From a checkpoint of a small transformer trained on Wikipedia.
Training: a variant of SOAP for these matrices, 188M tokens, 2874 steps.
Each number is 128 + 32 x the weight over its row's rms, rounded and kept within 0 to 255. Layers, rows and columns count from 0. The size above them is the row's rms in percent of the matrix's.

# layer 6 MLP up, 640x160, rms 0.24, rows 173-257, columns 80-159
size [106  99  99 113  94 112  86 113 106 101  91  89  91  86  93 113 109 102  97  97  99  97 104  92  86 116 112 125 110  95  95  98  96 105 105  90 100  99  89 105 107  86  88  92 107 104  98  90  96 101 124  92 102 105  88  95 106  82 103  98 111  93 106 101 109 101  93  97  92  94 104  93  93 105  86 105 110  95  95  90 102 103  87  99  90]
[[122 126 163 148 116 116 127 129 132 103 189  92 110 106 107 169  65 149 101  87 147 123 128 105 196 150 110 108 132  79 144 124 128 173 152 139 147 123 111 174  99 186 218 194 144 112 154 100 142 170 151 115  94 121  95  90 146  97 161  94 121 141 127 181 119 163 110 102 146 154 129  90 153  64 135 171 139 149 116 123]
 [119 141 190 125 112 134  73  96  80 161 142 120  80  88 126  82 148  83 176  83 150 161  78 139 111  87 131 143  97 104 110 174 128 149 157 117 127 156 130 151 158 131 149 160  67  96 119  82  93 116 148 100 138 108 164 129  65 157 185 197 143 116 129 151  87 140 130 142 116 144 123 196  86  95 106 113  92 130 157 136]
 [174 123 137 143  81  99 118 117 134 123 125 135 113  90 127  85 150 166 150 105 100 100 157 132 141 151 133 101 167 132 135 162 166 177 178 182 105  98 102 116 129 122 138  94 133 133 199  91 170 137 147  84 130  76 162 123 121  93 151 125  96 183  91  94 168 147 123 148 159 131 131 112 128 213 159  69 120  97 122  58]
 [147 202 128 142  59 138 132 118 124 119  98 171 159  79 172 134 109 135 104 143 161 105 107 112 134 120 132 143  72 127  98 145 127 100 137 158  63 120  68 162 152 121 193 172 150 123 136 120 114 179 189 134 111 124 168 112 107 140  98 124 188 161 129 171 119 201 166  75 158 156 130  85  86 146 146 132 148 168 113 130]
 [183 128 162 146  90 165 122 114  95 130 163  82 153 165 114 106 104 181  92 220 155  99  94  71 147 186 128 113 125 115 203 139 121  80 100 160  96 140  93 118  95 133 134 141  82  91  96  91 134  91 190 148 159 162 123 111 118 127 150 191 128 141 133 155  94  84 131 116 183 137 137 125 139  86 126 172 148 193 114 119]
 [ 97 114 127 109  78 131  98 127  94  92 121  92 166 103 185 126 120 145 107 129 143  79 130 103 155 122  82 125 133 137  82 185 160 139 135 109 135 138  91 197  40  19 138 141 144 147  88  98 137 147 138 133  83  95 113  74 166 145 134  84 127 169 128  98 106 123 109 154 107 171 146 130  94 181 155  83 141 133 110 121]
 [ 93  89  94 135 156 127 126 115 149 156 139 152 189 171 100  72 117 105 113  76 147 164 162  96  82 145  92 161 100  96 135  79 146 151 156 106 152 164  77 140 148  93  74 124 111 111 139  74  80 178 197 103 106  80 153 168 141 126 155  84 116 127 109 114 176 135 121 124  89 144 113 102  94 166  63 123 162 104 103 117]
 [137 112 137  59 128 145 120 117 148 156 139 159 103 116 105 117 101  64 111  23 175 144 112 146 145 149 154 131 127 111 132  72 119 131  87 165 108 163 142  87 187 137 103  70  94 155 171 171 136 106  80  69  71 135 108  28 101 146 130 193 142 143  81 138 130 143 145 180 148 134 157 149  89 155 198 144  73 135 155 116]
 [152 100 168 171 124 133 134  95  78 126  65 150 115  98 177  89 148 155  63  88 187 160 156 127 155 111  95 123 137 139 101  88 148 136 106 164 101 134  99 133 110 146 168 116 123 134 174 117 126 175 126 154 134 162 134 161  78 161 103 117 129  82 161 131 112 112 125  66  73 113  78 168  95 165 190 139  70 151 146  82]
 [121 134 120 142 120 132 120 157 120 138 103 101 143 124 126 151 142 121 125 112  87 111 179 138 140 201 122 192 175 149  63 131  96 143  68 194 118 154 109 110  77  93 110 107 150 159 172 119  86 166 121 107 110 110 113 116 121  97  66 119  98 167 114  94 125 142 146 167 107 171 158 116 135 194 140  32 129 186 143 152]
 [201 120 118 129 106 157 137 148 122 118 151 122 116 140 109 215 147 112 136 159 159 146 114 144 155 130 163 113 121 129  98  81  97 160 115 108  92  72 195 136 133 155 153 135 101 127 142  97 108 137 126 136 117 115  93 133  94 119  86 107 189 150 133  97 151 157 175 149 140 129 123 108 150  86 109 112 167  60 142 103]
 [ 88 142 153 100 137 118 161 102 169 130 139 140 151 156 132 121  94 173 182  90 121 138 188  62 148  96 123 143 212  92 111  75 160 164 139 173 168 196 117 124 175 157 168 114 114  87 152  81  46 121 172 133  99  85 104 127 107 156 160  42 120 124 102 148 109 184 140 145  75 127 107 129 126 148 147 199 140 160 149 135]
 [147 138 115 101 141 102  89 110 110 115 126 208 122  57  75 133 114 111 148 115  66 137 139 158 116 121  92 109 131  78 152 156 131  70 113  95 146 142 166  90 147 140 147 146 108 151  55 113 114 117 138 112 190 115  94 139  96 145 124  92 132 115  99 109 157 123 187 154 118 134 117 134 154 156 130  58 157 137 173 102]
 [148 125 159 161 109  96 127 122  72 148 129 110 120  64  94 126  53 172 118 137  85 165 103 159 106 147 151 138 128 145 144 132 157 162 102 132  91 139 119 139 168 184 177 116 138 222 163 135 173 138  76 112 104 110 109 102 143 142 162 123 112 136 202 129  91 110  76 126 192 122 100 163 143 137 106 121 194 167 145  83]
 [173 191 112 118 103 109 170  67  97  87 154 111 100 111 117 121 116 173 113  79 130 132  72 187 142  81 117 146 129 117  69 113 164 139 115  87  96 132 169 139 134 150 149 133 118 127 160 167  53 117 149  78 209 184 168 145 149 167 109 136  85 122  78  73  66 135 118 133 122 186 109 107 155  99 111  81  81 201  97 163]
 [137 100 138 105  63  72 164 142 144 179 126  69 183  83 117 168  73 143 100 143 107  87 224  91 139 120 167 116 105 118 102 193 145 159 160 151 114 124 151 151 101 174 126 164  69 143  83 195 176 135 124 109  95 116  92 136 113 139 125 127 152 114  83 162  79 169  92 164 104 156 123 146 152 130 145  72 182 118 130 113]
 [141 117 112  78 111 138  86  48 127  80 102 150 128  97 187  79 151  99 113 136 121 151  97  63 129 162 115  97 132 129  67 109 146 143 104 165 183 143 109 136  86 102 143 118 140 190 140 138 113 134 183 137 148 103 124 202 167 134 124 107 111 124  83 104 105 152 132 121  83 135 140 107 121 152 161  39 174 147 134 159]
 [136 105 146 112  91  84 124 146 109 115 122 141 106 156 160 142 167 182 143  87 122 154  93 181 168 152 119 143 196  88 155 159 105  63  23 103 137  93 145  70  54 128 135 192 122 123 149  62 121 131 151 108 116 170 101  48 103 126 122 112 150 122 118 146 142 134 144 166  89 131 123 119 120 137 108 145 128 161  87 110]
 [143 121 154 149 147 133 121 144 105 108  65 169 101 133 166 187 157 142 128 162 104  65 122 119 189 171 104 176  90 109  57 158 126 162 195 101 149  72 131 152 126  91 134 113 146  56  64  86 162 128 166 138  95 100  95 148 159 127 104 100 125 108 129  97  91 111 177 133 186 187 111 103 175 187 159 116 133 156 129 159]
 [135 189 156 149 100 121 175 100 110  76 160 160  88  72 180 128 124  83 117 119 137 122 145 125 164 161 137 100 108 171 118 113 191 103 129 148 127 122 155 194 159  80  87 113 132  70  78 130  69 120 155 117 103 146 147 121 115 133 130 219  49 105 128 103 115  33 144 123 145 134 113 134 128  82 152 188 189 171 149 143]
 [174 107  94 113 127 157 110 124  70 119 148 125 131 142  86  91 102 113 122 120 127 164 145  75 102 102 155 120 106  92 122 144 101  82 169  94 144 113  88 125 121 105  34 119 136 161 142 124 157  67 123 140 168 158 111 142 141 124 180 150 136 145 105  79 115 148 197 142 128 159 133 109 166 106 157 146 137 126 125  86]
 [171 138  96 156 120 106 128  86 132  35  95 138 188 178 122 124 118 175  99 128  53 127 110  79 130 141  87 116 111 121 108 144 146 104 128  69 107 155 141 144 142 118 173 128 104 147 131 140 104 100 154 119 126  94 128 157 170 116 141  92 115 144 141 162  99 147 182  60 135 161 110 140 191 148 104 105 153 173 134  80]
 [136 120 188 111 120 110 139  41 131  90 136 164 178 150 121 142 127 110 153 175 143  86 125 108 130 130 144 173  99 114 115 111  68 143 124 154 163 125  67 133  71  97 107 157 176 118 170 132 138 114 107 107 111  81  96 137 164 110 126 124  93 184 134 108 112  73 164  94 173 145 163 133 145 103  53 140 134  71 156 143]
 [187 151 127 125 115 135 113  93 134 154 135 171 186  75 194 172 138 125 161 150 115  78 120  98  62 175 101 151 152 143 123  70 132 113 165 180 151 132  79 140  89 154  99 109 120  99 133  84  71 146 149 147 117 113 196 141 134 159 129 128 143 152  90 114  88 160 131 186 189 163 130 122 136 153 139 132  30 107 147 117]
 [143 176 191 171 169  91 127 101 109  85 159 101 143 148 134 175 126 181 131 144 140 132 123  98 127 167 155 168 183 167 142 135 103 106 127  97 108 144 135 151  87 143 116 164  64 166 104 141 150 161 155 103 170 141  63 104 144  89 144 131  79 143 146  91 153 176 153 149 181 122 112 114 178 135 124 169 158 173 143 100]
 [174 105 122 142 111 167 134  67  84 103  69 142  92 132 135  45 179 171  56 124 131 106  89 137 107 169 137 122 139 168 157  71 175 123 132 151 169  77  95 181 137 124 148 140  77 118 125 142 184 127 145 135 135  95 157 109 182 130 155  71 146 129 146 140 144 115 118 107 105 181 116 109 145 136 167  99 117 137 123 117]
 [ 76  90 189 163 141 138 134 119 121  21  71 129 147  78 144 100  68 131 113 157 120  83 163  98 167 120 132 127 126 122 116 158 127 127 109 158 142  91 108 115 132  88 138  97 113 120 127 123 138 151 100 107 157  89 165 114  97 105 140  98 150  77 159 135 174 151 100 120 148 119 108  72 100 147 126 195 113  93  76  74]
 [151 159 169 128  71 114 185  70 170 141 105 203 116 131  94 116 155 101 108  98 104 144  92 129 110 121  97 135  96  81 177 156 149 121 106 121 166  79 171  85  76 111  76 134 127 140 179 158 136  95 128 147 161 135 113  90 154  79 158 196 141  94 145 132  90 123 180 103  86 109 116 133 144  88 109 109 153 140 138 165]
 [110 173  79 141 126 141  99 142 143  72 113 103 172 116 119  95 178 209 114 141 163 142 167 128 118 177 135 137 127 118 113 153 138 127 154  95 111 189  88 146 142 131 200 163 126 141 129 169 118 113  99 126 142  56 159  74 163 153 151 118 140 146 153 190 163 111 181 109 103 111 130 104 147  93 102 151 100  99 122 141]
 [143 145 134 153  82 173 109  84 163 164 111 161 137 164 124  83  88 112 164  71 163 140 133 137 101  66 177  93 172  95 124  42 169 182 169 116 174 136 177 151 167 135 114 125 151  62 124 161  83 155 118 173 112 117 126 115 134  68 142 114 160 105 117 183 135 187 100 106 106 143 190  93 114 135 105 117  95 123 117 143]
 [144 157 131 107 150 107 123 102 109 109 101 116 142 124 155 119 116 118 129 151  67 137 103  96  67 134 111 133  84 105 102 154  83 114 147 117 220 122  83 144 116 189 148 169 133 136 143 104 103 112  46 128 205 149 149 136  87 115  94 200 177 149 154 147  97 141 160  62 143 123 161 157 173 178 120 175  86 143  96 152]
 [128 115 151  61 139 151 159 137 214 172 129  92  99  82 119  54 120 142 169 144 130 146 155 168 141 119 216 131 111 115 145  77 111 134 127 117 137 185 103  94  91 148 195 133  71 147 124  91 140 115 147 127 118 134 110  63 151 116 155  75 162  93 146 192 183 114 108 150 137 116 155 103 117 103 159 188 220 140 104 165]
 [ 98 159 156  85 103 140 128 161 109 128 107  98 113 225  93 149 101 138 150  65 158 126 162 112 142 146 149  87 200 148 125 127 126 191 169 138 118  79 127 129 169 105 114  89  86 123 106 119  78 131 146 133 102 175 155 107 139 115 143  98  51 144 165 106 188 103 104 132 145 126 127  97 161 103  90  70 161  91 145 160]
 [180 127 115 120 128  98 101 136  84 142 222 128 170  84  96  90 108 107 168 157 130 155 117 140 129 149 147 108 138 105 154 135 125 134 117 119 141 116 121 159 137 147  88 124  98 149 146 123 226 222 130  76 127 119 155  99 138 133 120 117 171 106 137  89 145 106  93 152 148 112 111  54 126 106  84 127  80 170 178 118]
 [ 95 129 158 125 109 157 191  86 130 169 135 126 133 104  92 103 112 171 144 189 126  97 142 118  97 188 154 122  39 137 125 137 128 126 162 189 103 109 106 160 134 146 148  95 102 142 120 143 152 102 119  76 194 126  77 141 112  88 100 133 146 153 153 120 148  69 112 131 151 128 184 154 140 147 136  95 146 100 105 128]
 [120 120 108 138 124 103  67 183 109 144 122 112 122 126 130 141 116 111  65 107 143 140  42 149 146 122  91 106 135  90 165 100 148 114 202 144 144 121  76 113 122 105 121 170 176 122 157  89 112 127 110 149 159  73  88 104 140 105 193  65 116 142  80 140 168 124 153 174 117 174 120 117 100 104  77 126 201 107 111 102]
 [125 120 167 121 165 136  87 224 133 198  87  52 106 181  95 152 136  91 105 163 152  93 135 105  72 178 198  77 171 134 144 117 145 135 100 110 114 115 166  64 120 150 134 144 165  90 129  96 152 142 138 155  69 100 119  83 122 106 121 141 104  81 170 115 118 117 198 123 202 143 143 159  99 182  73 120 192  91 184 131]
 [160 146 136 161 141 149 129 109 127 126 135 101 178 108 121  99 106 113 113 147 167  93 167 145 135 154  56 125 166  76  92 129 150  79 146 139  96 145 108  59 134 166 111 123 135 133 144 172 108 131 119 105 164  98 133 177 160 105 111 111 145 148 144 158 135 101  90 202 125 200 138 149 134 137  52  82 164 134 125 101]
 [149 191 136 117 113 101 150 104 157 171 124 125 139 136 124 110 125  74  62 158  74 126  99 131 128 129 177 123 114 165 107 103 128 144  86  76 103 144 141 177 101 108 157  82 148 131 163 187 146 152 160  98 173 133  56 128 209 164 149 110 149 163 139 147 100 173 131 157 148 135 171 122 136 172 162  98 131 175  90  98]
 [119  93  84 160  91  59 149 122 121 178 121  99 134 189 130 131 140 107 161 120  78 105  97 127 132 105 183 131  75 137 114 162 155 121 134  96 166 109 124 129  86 127 142 135 155 148  92 122 174 124 140 168 142 111 144 124  80 168 154 142 110 110 167  92 106 141 154  76  91 181 159 104 128  50 151 144 149  92 142  97]
 [101  88 100  79 169 124 120 118 146 146 149 101 145 132 118 141  85 147  87 115 159 136  79 113 131  86 197 142  94 132 137 128 150 111 116 104  96 136  95 127  88 113  85 117 134  78  95 215 164  58 118 119  92 139  71 173  85 121 186 159 101  73 124 126  53 124  98 110 156  84  86 141 166 140  51 180 116  76 116  85]
 [113 136 108 166  80 160 115 163 150  98 150 145 102 101 115 135 121 133  76 112 111 112 141 127 121  82 107  90  97 153 121 154 108  80 125 103 105  84 152 169 108 109 112 151 208 121 136  85 128 103  82 147  56 103  98 187 155 157 102  73 131 101 115 145 193 133 140 140 128 136  96 158  84 111 160  97 136 136 108 152]
 [125  83 164 132  77 132 129 138 150 139 197 145 136 126  88 156  81 136 126 120 145 159 138 145 191 202  80 119 174 143 144 109 145 129 139 104 138 108  48  75 166 120 176  85 146 121 149 115 105 131 207  69 128 123  62 179 130 166 112 155 179  96 124 170 118  83 122 114 121 119 124 148 102  66 192 154  97 101  90 152]
 [163 146 100 146 110 171 134 184  71 126 109 134 139 171 131 141 168  98 135 138 221 173 109 132 107  99 138 130 125  98 131 129 130 206 143  98  65  65 132 143 135 134 105 122 133 190 157 131 144 151 134 139 141 157 155 147 187  93  97 200  75  70 112 131 149 133 134  73 114 117 133  79 114  95  85  58 109  90  94  90]
 [114  66  98 119 105 134  93 138  96 133 141 148 125 174 122 125  74 115  92 132 137 157 126 183 204 164 141 113 144 129 162  96 151 158 125 136 186 136 160  92 166  90 140 171  90  79 189  89 107 127 114 132 128 163 126 102  46  49 111 138  84 126 161 115 119 135 139 144 148 161 121  72 171 162 149 161 168 140  77  81]
 [134 121 125 127  66 138 109  84 162 132 145 185  29  80 126  83 204  95 122 109 163 158 146 134 116 134 155 107 103  91 126 104 112 113 127 136 109  98  84 101 119 119 149  72  55 140 120 114 154  94 157 111 105 137 165  93 113 128 109 107 127 139 150 115 141  75 107  79 161  96 117 135 142 147 174 169 111 197 154 130]
 [150  85 113 101 159 128 100  57 126 122 179 146 152 169 110 131 139  97 137 143 100 157 127  26 148 135 166 108 190 150 149 147 142 113 140 103 127 133 102 161 111 137 154 143 123 106 133  93 101 161 154 136 175 140 117 166 153 140 142 113 174 102 114 132 144  56 123 145 146 157 159 174  55 184 172 135 100 113  86 156]
 [147 158 118 132 110 134 135  93 140 116 127 126  97 128 124 132 115 127 202 133 149 149 141 118 167 113 113 126 174  81  89  59 134 165 141 140 160 172 160 193 142 138 171 198 146 102  99 158 120 113  82 150 119 111  74 142 106 139 144 117 185  45 143 153 107 104  74 114 141 155 154 125  75 168  83 109 106 165  83  79]
 [153 105 133  66  85  96 168 155 137 148 169 123 130 138 159 184 127 137 135 145  98 112 148 123 156 161 136 106 182  84 102 141  42 212  88 140 120  98 128 107 129 121 227 119 182 129 130 123 107 120 143 131  68 130  97 160  98  95 120 150 120 123 139 122 140 203 146 162 105 175  85 116 143 122 178 128  68 126  90 172]
 [120 222 138 133 129  67  96 158 125 119 135 129 127 157  70 140  93 144 122  90  74 121 107 147 156 155 156 122 175 127 106 113 144 161  99 104 105 118 101 137 150 152 130 127 164 125 130 109 137 140 132 157 145 116  76 142 202  28 133 186 145  64 121 127 111 142 120 171 113 133 198  37 172  83 150 151  72 141 124 146]
 [150 109 108 145 139 113 134 192 148 137 108 155  59 157 126 112 103 151 109 140  78 172 162  79  66 140 143 113 169  95 141 129 164  98 127 135 198 142 105 113  54 103 167 148 126 165 159 140 147 102 181 191 128 188 103 148 157  81 167 154 118 117 162 131  73 134 147 159 105 147 103  74  81 116  82 180 108 149  95 126]
 [ 82 100 142 125 127  89 105  65 109  61 145  90 140 135 117 147 151  86 148 134 152  69 133 188 115 100 106 123 118 113 149 144 155 136 127 142 150  41 168  92 136  92  84 121 125 193  96 123 121 187 157  19  98 148  65 127 137 161 136 141  82 110 164 149  88 130  90 127 151 114 186 107 121 142  91 141  97 127  88  86]
 [137 159 198 108 173 133 114 109 181 162 129  88  83 148  85 182  58 129 149  97 114 118 109 125 147 154 176 149 120 112 112  96  93  58 141  96 172  78 160 169 139 138 134 110 175 140 147 101 103 149 161 113 160 131 119 136  65 101 142 147 111 108 134 160 145 160  88  87  92 156 138  90 133 184 119  89 118 160 150 100]
 [114 142 150  83 131 175 111 100 153 133 159  97  48 123 126 126 106 107  96  77  81 123 106 114 175 159 117 109 134  87 108 127 112 137  94  87  86 159 132 148 119 143 156 161 162 131 169  66 134 153  98  80 117  64 131 107 112  77 117 153 183 142 172 133  83 172 102 146 124  39 147 152 115 134 180 124 168  90 119 144]
 [ 96 139 141 182  75 143 147 119 118 129 115 139 144 163 124 150 144 136 145 115 180  74 104 108 101 117  79  76 123 161 134 169 103  97 141 112 196  86 165 137 124 116  81 152 153 140 110 162 131  85  78 118 102 152 100 108 186 115 161 139 200 111 168 154 143 130  95  81 110 123 112 131 144 105  48 119  70 154 124  92]
 [ 96 110  82 133 218 107 169 132  79 145  97 156 105 126 141 120 110 136 132 116 136  82 159 137 105 160 117 139 150  95 122 134 152 128 175 142 184 129 102 159 123 155  99 178  91 142 106 112 100 187 105  89 111 141 149 138 145 142 143 107  71 118 137 110 139 119  88  85 136 130 115 113 125  89  92 136 114 184 120 180]
 [109 176 125  89 163 109 155 142 118 109  89 101 165 149  96  93 128  90  91 130 112 174 140 120 103 152 120 138 144 149  76 123 124 141 114 109 153 126 130  93 150 124  59 160 185 176 112 134 120  98 163 119 168 111 179  91 181 160 115 100 123 139 138 110 123 117 227 190 121 142 121 146 161  93 105 147 139 175 143  82]
 [126 138 139 127 154 163  78 106 161 142 112 132 110 102 155 148  92 104 151 152 155 136 139 103 182  95 151 101  75 119 136 111  90 135 154 184 148 128 120 118 102 104 135 147 102  89 132  94 201 130 144 202 159 100 157 104 149 172 132  90 150 127 130  63  97 136 124 130  98  98  80 173 166 114 136 141 104 146  79  94]
 [178 160 107 120  54 142 140  84 121  97 121 110 137 192 118 107  89 119 142  79 108 117 104 165 141  85 184 132 174 109  74 132 155 140  87 114 184  96 136 169  92 140 104  96 110 144 130 137 137  66 143 133 145 166 151 173 138  97 126 171  94 155 143 145 122 119  87 188  95 139 127 183 155  79  78 120  82 172 114 171]
 [108  73 131  73 148  98 134 114  83  99  94 135 154  89 157 128 101  88 126 144  96 124 172 144  97 125  72 146 123 105 106 125 153 122 150 158 150 103  63 131 165 163 167 119 155 138 158 143 156 113 149 110 103 147 115 152  92  87 137 160 139 122 194 182  88 209 180 132 127 130 164 145 159 103  93 161  96 118 164 150]
 [107 148 135 130  44 144 114 183 116 149 143 152  89 155 113  72 130  85 122 100  75 135 109 142 130 100 138 107 131 136 179 155  82 123 111 152 132 111 191 114 127 121 160 131 172  52  94  58 198 133 144 144 107  78 152  86  81 138 137 114  47 115 155 171 106 124 156  71 153 146 156 173 124 157 105 151 136 120 120 133]
 [153 115 143  88  80 132 132 109 129 159 168 141 119 118 150 125 255 110  81 103 161 126 115  76 125 139 104 132  79 144 110 108 121  88 107 120 118  71 178 156 163  54 146 127 143 152 166 151 142 113 123  94 122 113 121 113 149 183 121 166 198 171 158  98 115 118 126  89 135 182  87 161 108 113 139 119 104 118  99 164]
 [ 93 165 131 194 163 120 176 167  63  35 116 115 146 143 141 100  78 177 139  86 126 132 116 131 135 151 175 154 190 108  92 114 100 126 124 103 154 118  88  66 127 185  77 130  98 160 173 140 182 122 125 123 111 135 123 164 105 124 106 125 152 106 163  55 181  90 152 129 153 170 169 108 119 146 107 182 115 162 144 110]
 [159 130 149  99 196 142 131 181  79 142 125 132  92  88 179 128 117 216 139  80  88  95 133 107 137 136 128 112 120 141 105 122 207 118 104 109  87 172 172 190 178 147  86  84  93 159 164 139 118 130 128  69 108 157 140 104 107 133 158 205 160 140 103  57 128 166 113 151 143 170 141 117 112  89  76 124 145  95 109 144]
 [122 129  88 119 116 156 131 180 106 130 121 117 105 147 141 154 150 168 111  84 159 168 114 183 162 157  63  74  91  69 103 141 170 127 106 124  64 156  97 112 168 109  85 180 102 109 124 125 137 139 130 139 135 147  83 151 151 178 214 119 126  84 106 131 101 104 116 145 115 101 127  93  52  74 147  53  67 155  84 114]
 [184  86  78 151  78 184 163 134 177 180 126 156 131 121 158  95 125 153 112 122 116 145 107 138 139 141 126 103 113 118 175 167 175 133 147 139 167  91 152  93  86  96 141  98 124 100 162 115  88 153 167  92 116  92 148 159  72 114 132 143 128 187 123 157 104 147 133 184 110  99 125 188 151 124   0 143 131  96  93  94]
 [130 173 176 129 111 135 143 184  97 149 128 102 168 118 115 163  74  96 140 136  76 126 121 135 156 139 148 111 137 173  70 101 160 154  97  63 164 116  63  59 104 141 143  80 171 156 212 134  99 160 167 106 120 133 114 106 139  91  91 112 112 181 144 153 154 116 132 101 124  98 133 140  92 124 141 168 206 134  84 136]
 [115 123  89  85  82 164  58 105  94 122 118 115 221 127 127  99 107  78 187 127 118 138 156 129 115 108 175  71  81 105 175 128 223 194 140 130  86 142 106 139 107 102 185 141 160  99 126 129 132 116 127 125  93 105 123 171 116 117 111 163 114 118 126 130 161 145 107 185 174 106 192 157 104  89 139  74 116 144 128  85]
 [112 154 123  75 129 123 141 143  89  96 161 146  90 122  88 183 134  83 100 135 141 143 125 193 165 183 122 149 171  93 157 120 168 172 154 132  56 157 162 132 156 164 133 132 110 161 105 167 167 151 143 120 115  92 132 143 101 154  50 172 111 101 128  92  77 183 118 124 157 131 178 141  78 105 131  64 178  81 129 147]
 [218 162 177 101  85 151  80 165 109  99 144 106 119 100 214  93 144 104 145 198 118 154  88 154  72 144 108  84 119 103 132 141 129 130 161 142 132 127 125  95 176 135 108 126 127 142 110 153 110  91 132 135 128 124 133 116  83  73  78 156  86  85 128 146 102 202 123  57 159 106 136  72 173 163 112 152 157 178 133 122]
 [113 128 122 143 133  67 108 143 121 146 127  81 125 128 124 136 126  92  89 139 131 131 115 147 122 146 122  77 131 138 126 161 117 149 166 104 192 150 125  93 105 146 139 161 127 169 219 182 106 101 155 130 104  77  59 138 175 160 167 145  59 106 210  96 136  99 148  95 153 192  96 180 141 154 149 126 172 196 180 168]
 [184 164 223 163  94  82 141 100 132 124  91 112 158 145 153  82  92 116 154 104 163 104  99 132 140 133 133  85  97 158 120 140 142 133  47  94 135 108 168 132  87 100 141  75 122 125 126 150 131 162 165  74 179 106 111 102 134  71 134 101 117 117 151 198  28 116 138 154 158 142 106  81 171 126 154 126 199 113 109 156]
 [176 130 120  84 107 179 116 112 150  91 137 116 178 106 109 132 155  75 143 114 152 150 151 132 115  96  95 138  93 119 129 147 164 156 137 191 161 109  96  76  90 105 163 103 141 147 124 124 162 154 194 156  74  42 110 102 114 120  89 147 155 120 164 160 140 138 122 148 170 182 118 152 114 181 173  91 208 128  85  52]
 [171 128 116 131  87  84 139  92  93 119 114 120 143 143 170  94 188  99 123 124 144 119 139 138 125  45 133 120 177 142  75 167 152 136 157  92 116 147  89 121  99 104 108  76 123 127 102 150 168  57 107 101  53 105 132 145 148 172 151  90 111  92 142  69  69 127 186  87 115 140  95 157 105 113 136 129 153 111 150 156]
 [ 93 125 166  80 131  83  92 129 113 115  84 209  92  94 216 132 100 136 133 135 116 110  67 124  34 164  70 150 145  70 100 112  99 107 121 151 149 130 143 117 137 159 140 107  84 118 113 129 144  97  76 135 141  82 141  91  91  86 136 151  87 130 139 118 129 206 131 103 148 106 119 117 125 163 126 120  90 181 189 159]
 [ 84 115 105 145 107 160 128 162  80  92 135 185 136 108 140 127 122 130 188 188 195 160 138  89 122 113 158  55 173 133 117 136 132 156 125 158 138 119 146 110 162  95 174 147 147 168  67 129 177 109 170 122 101 155 146 130 129 118 109 140 136 105 153 162 170 105 112 200 114 138 135 168 103 156 122 166 132 141 137 128]
 [121 107 144 186 105 162 112 129  88 149 105 108 144 152 115 114 138  54 138 137 188 151 158 146 103 122 131 139 103  99 110 158  92  94 118 132  86 126 114 100 135 123 131 148 214 146 127 163 163 100 164 137  85 171 146 163  96 150 141 125  85 145 113 218 103  95 146 173 130 172 142 164 114 220 148 165  98 106 111 115]
 [149 106 111  69 119  94  80  79  91 101 142 164 159 167 109 131 120 136 121  92 129 192  93 158 113  87 140  54 114 123 153 128 114 104 152 110 158 124  95 157 122 167  90 155 106 112 135 145 171 182 147 129 142 103  67  61  66 130 100 173 130 124 120 199 159  82 108 132 134 142 135 168  90 137 168 109 213 133  91 115]
 [ 71 186 161 170 158 127 124  96 107 144 159 115  92 124 108  76 108 106 165  84 101 102 112 132 118 130 126 103 170 143 110 129 104 109 145 106  97 141 100 112 138 145 166  55 148 154 131 140 100 123  63 134 144 133 146 176 139 148 199 133 146  55 171  79  83 114 154 158 142 122 111  62 144 166 103 104 136 151  82 140]
 [ 71  90 103 197 134 183 122 140 123 203 123 132 152 122 145  70  91 117 114 132 193 152 126 127 148 181 152 119 183 100 183 107 151 115  85  83 111 122 122 127  61 172 115  61 129 145  88 152 114  94 180  99 135  92 171 158  90 122  98 139 111 140 155 120 163  84 108 126 169  84 134 131 105 103 174 135 123 107 206 150]
 [188 164 148  90 128 157 178  64  89 104  97 114 120 167 119  98 132 137 113  78 103 102 141  95 135 113 136 169 100 125  73 142 135  92 105 100  89 150  76  81 139 147 130 142 162 155  61 158  86 177 132 115 103 144 104 163 152 100 142 105 130 165 124 169  93 103 135 178 125 150 158 122 150 116 147 109 120 184 128 100]
 [126 135 115  95  98 180 118 193 117  58 169 145 117 159 159  89 160 140 118 160  96  94 144  88 120  89 131 161 135 138 117 130 113  96 150 128  85 122  95  69 112 114 182 150 173 148 114 115 185 147 120 118  85 124  78 187 123 139 201  99 116  86 103 196 132 113 211  97 110 141 177 135 111 173 106  80 147 104 123 149]
 [109  97 148 131 169 112  91 177  90 142 170 149  67 137 146 139 185 175 113 106 173  93 154 135 102 100 163 105 144 143 165 136 132 161 113  72 131 148 129 177 139 137 168 167 135 156 141 114 129 133 134 100 127  65 116 191 126 124 121 120 154 115 138 138 164 147 119 184 197 196  47 143 211 134 148 103 101 102 115 180]
 [159 164  87 139 173  77 146 194 104 130 118 118 126 154 140  92 159 126 124 120 130  94 125  80 105  98  98 174 105 113  93 159 119  74 127  86 146  96 114 172 130 130  43  80 146 118  62 144 150  98 108 140 169 158 141 101  91 134 115 140  79 131  83 151 143 108 135 173 202 134  70 207 130 112 171 144  86 113  82 145]
 [155 108 193  71 190 142  92  74 102  98 143 137 175 117  99 127  97  99 117 135 128 173  92 122 132 138 111 187 136 149 140 113 149 148 118 115 112 116  86 150 126 180 197 179 111 139 158 102  56 118 147 170 138 173 112 118  66 152 137 146 179  98 167 129 122  83 104 184 110 113 133  89 129 128 133 137 168 112 153 146]]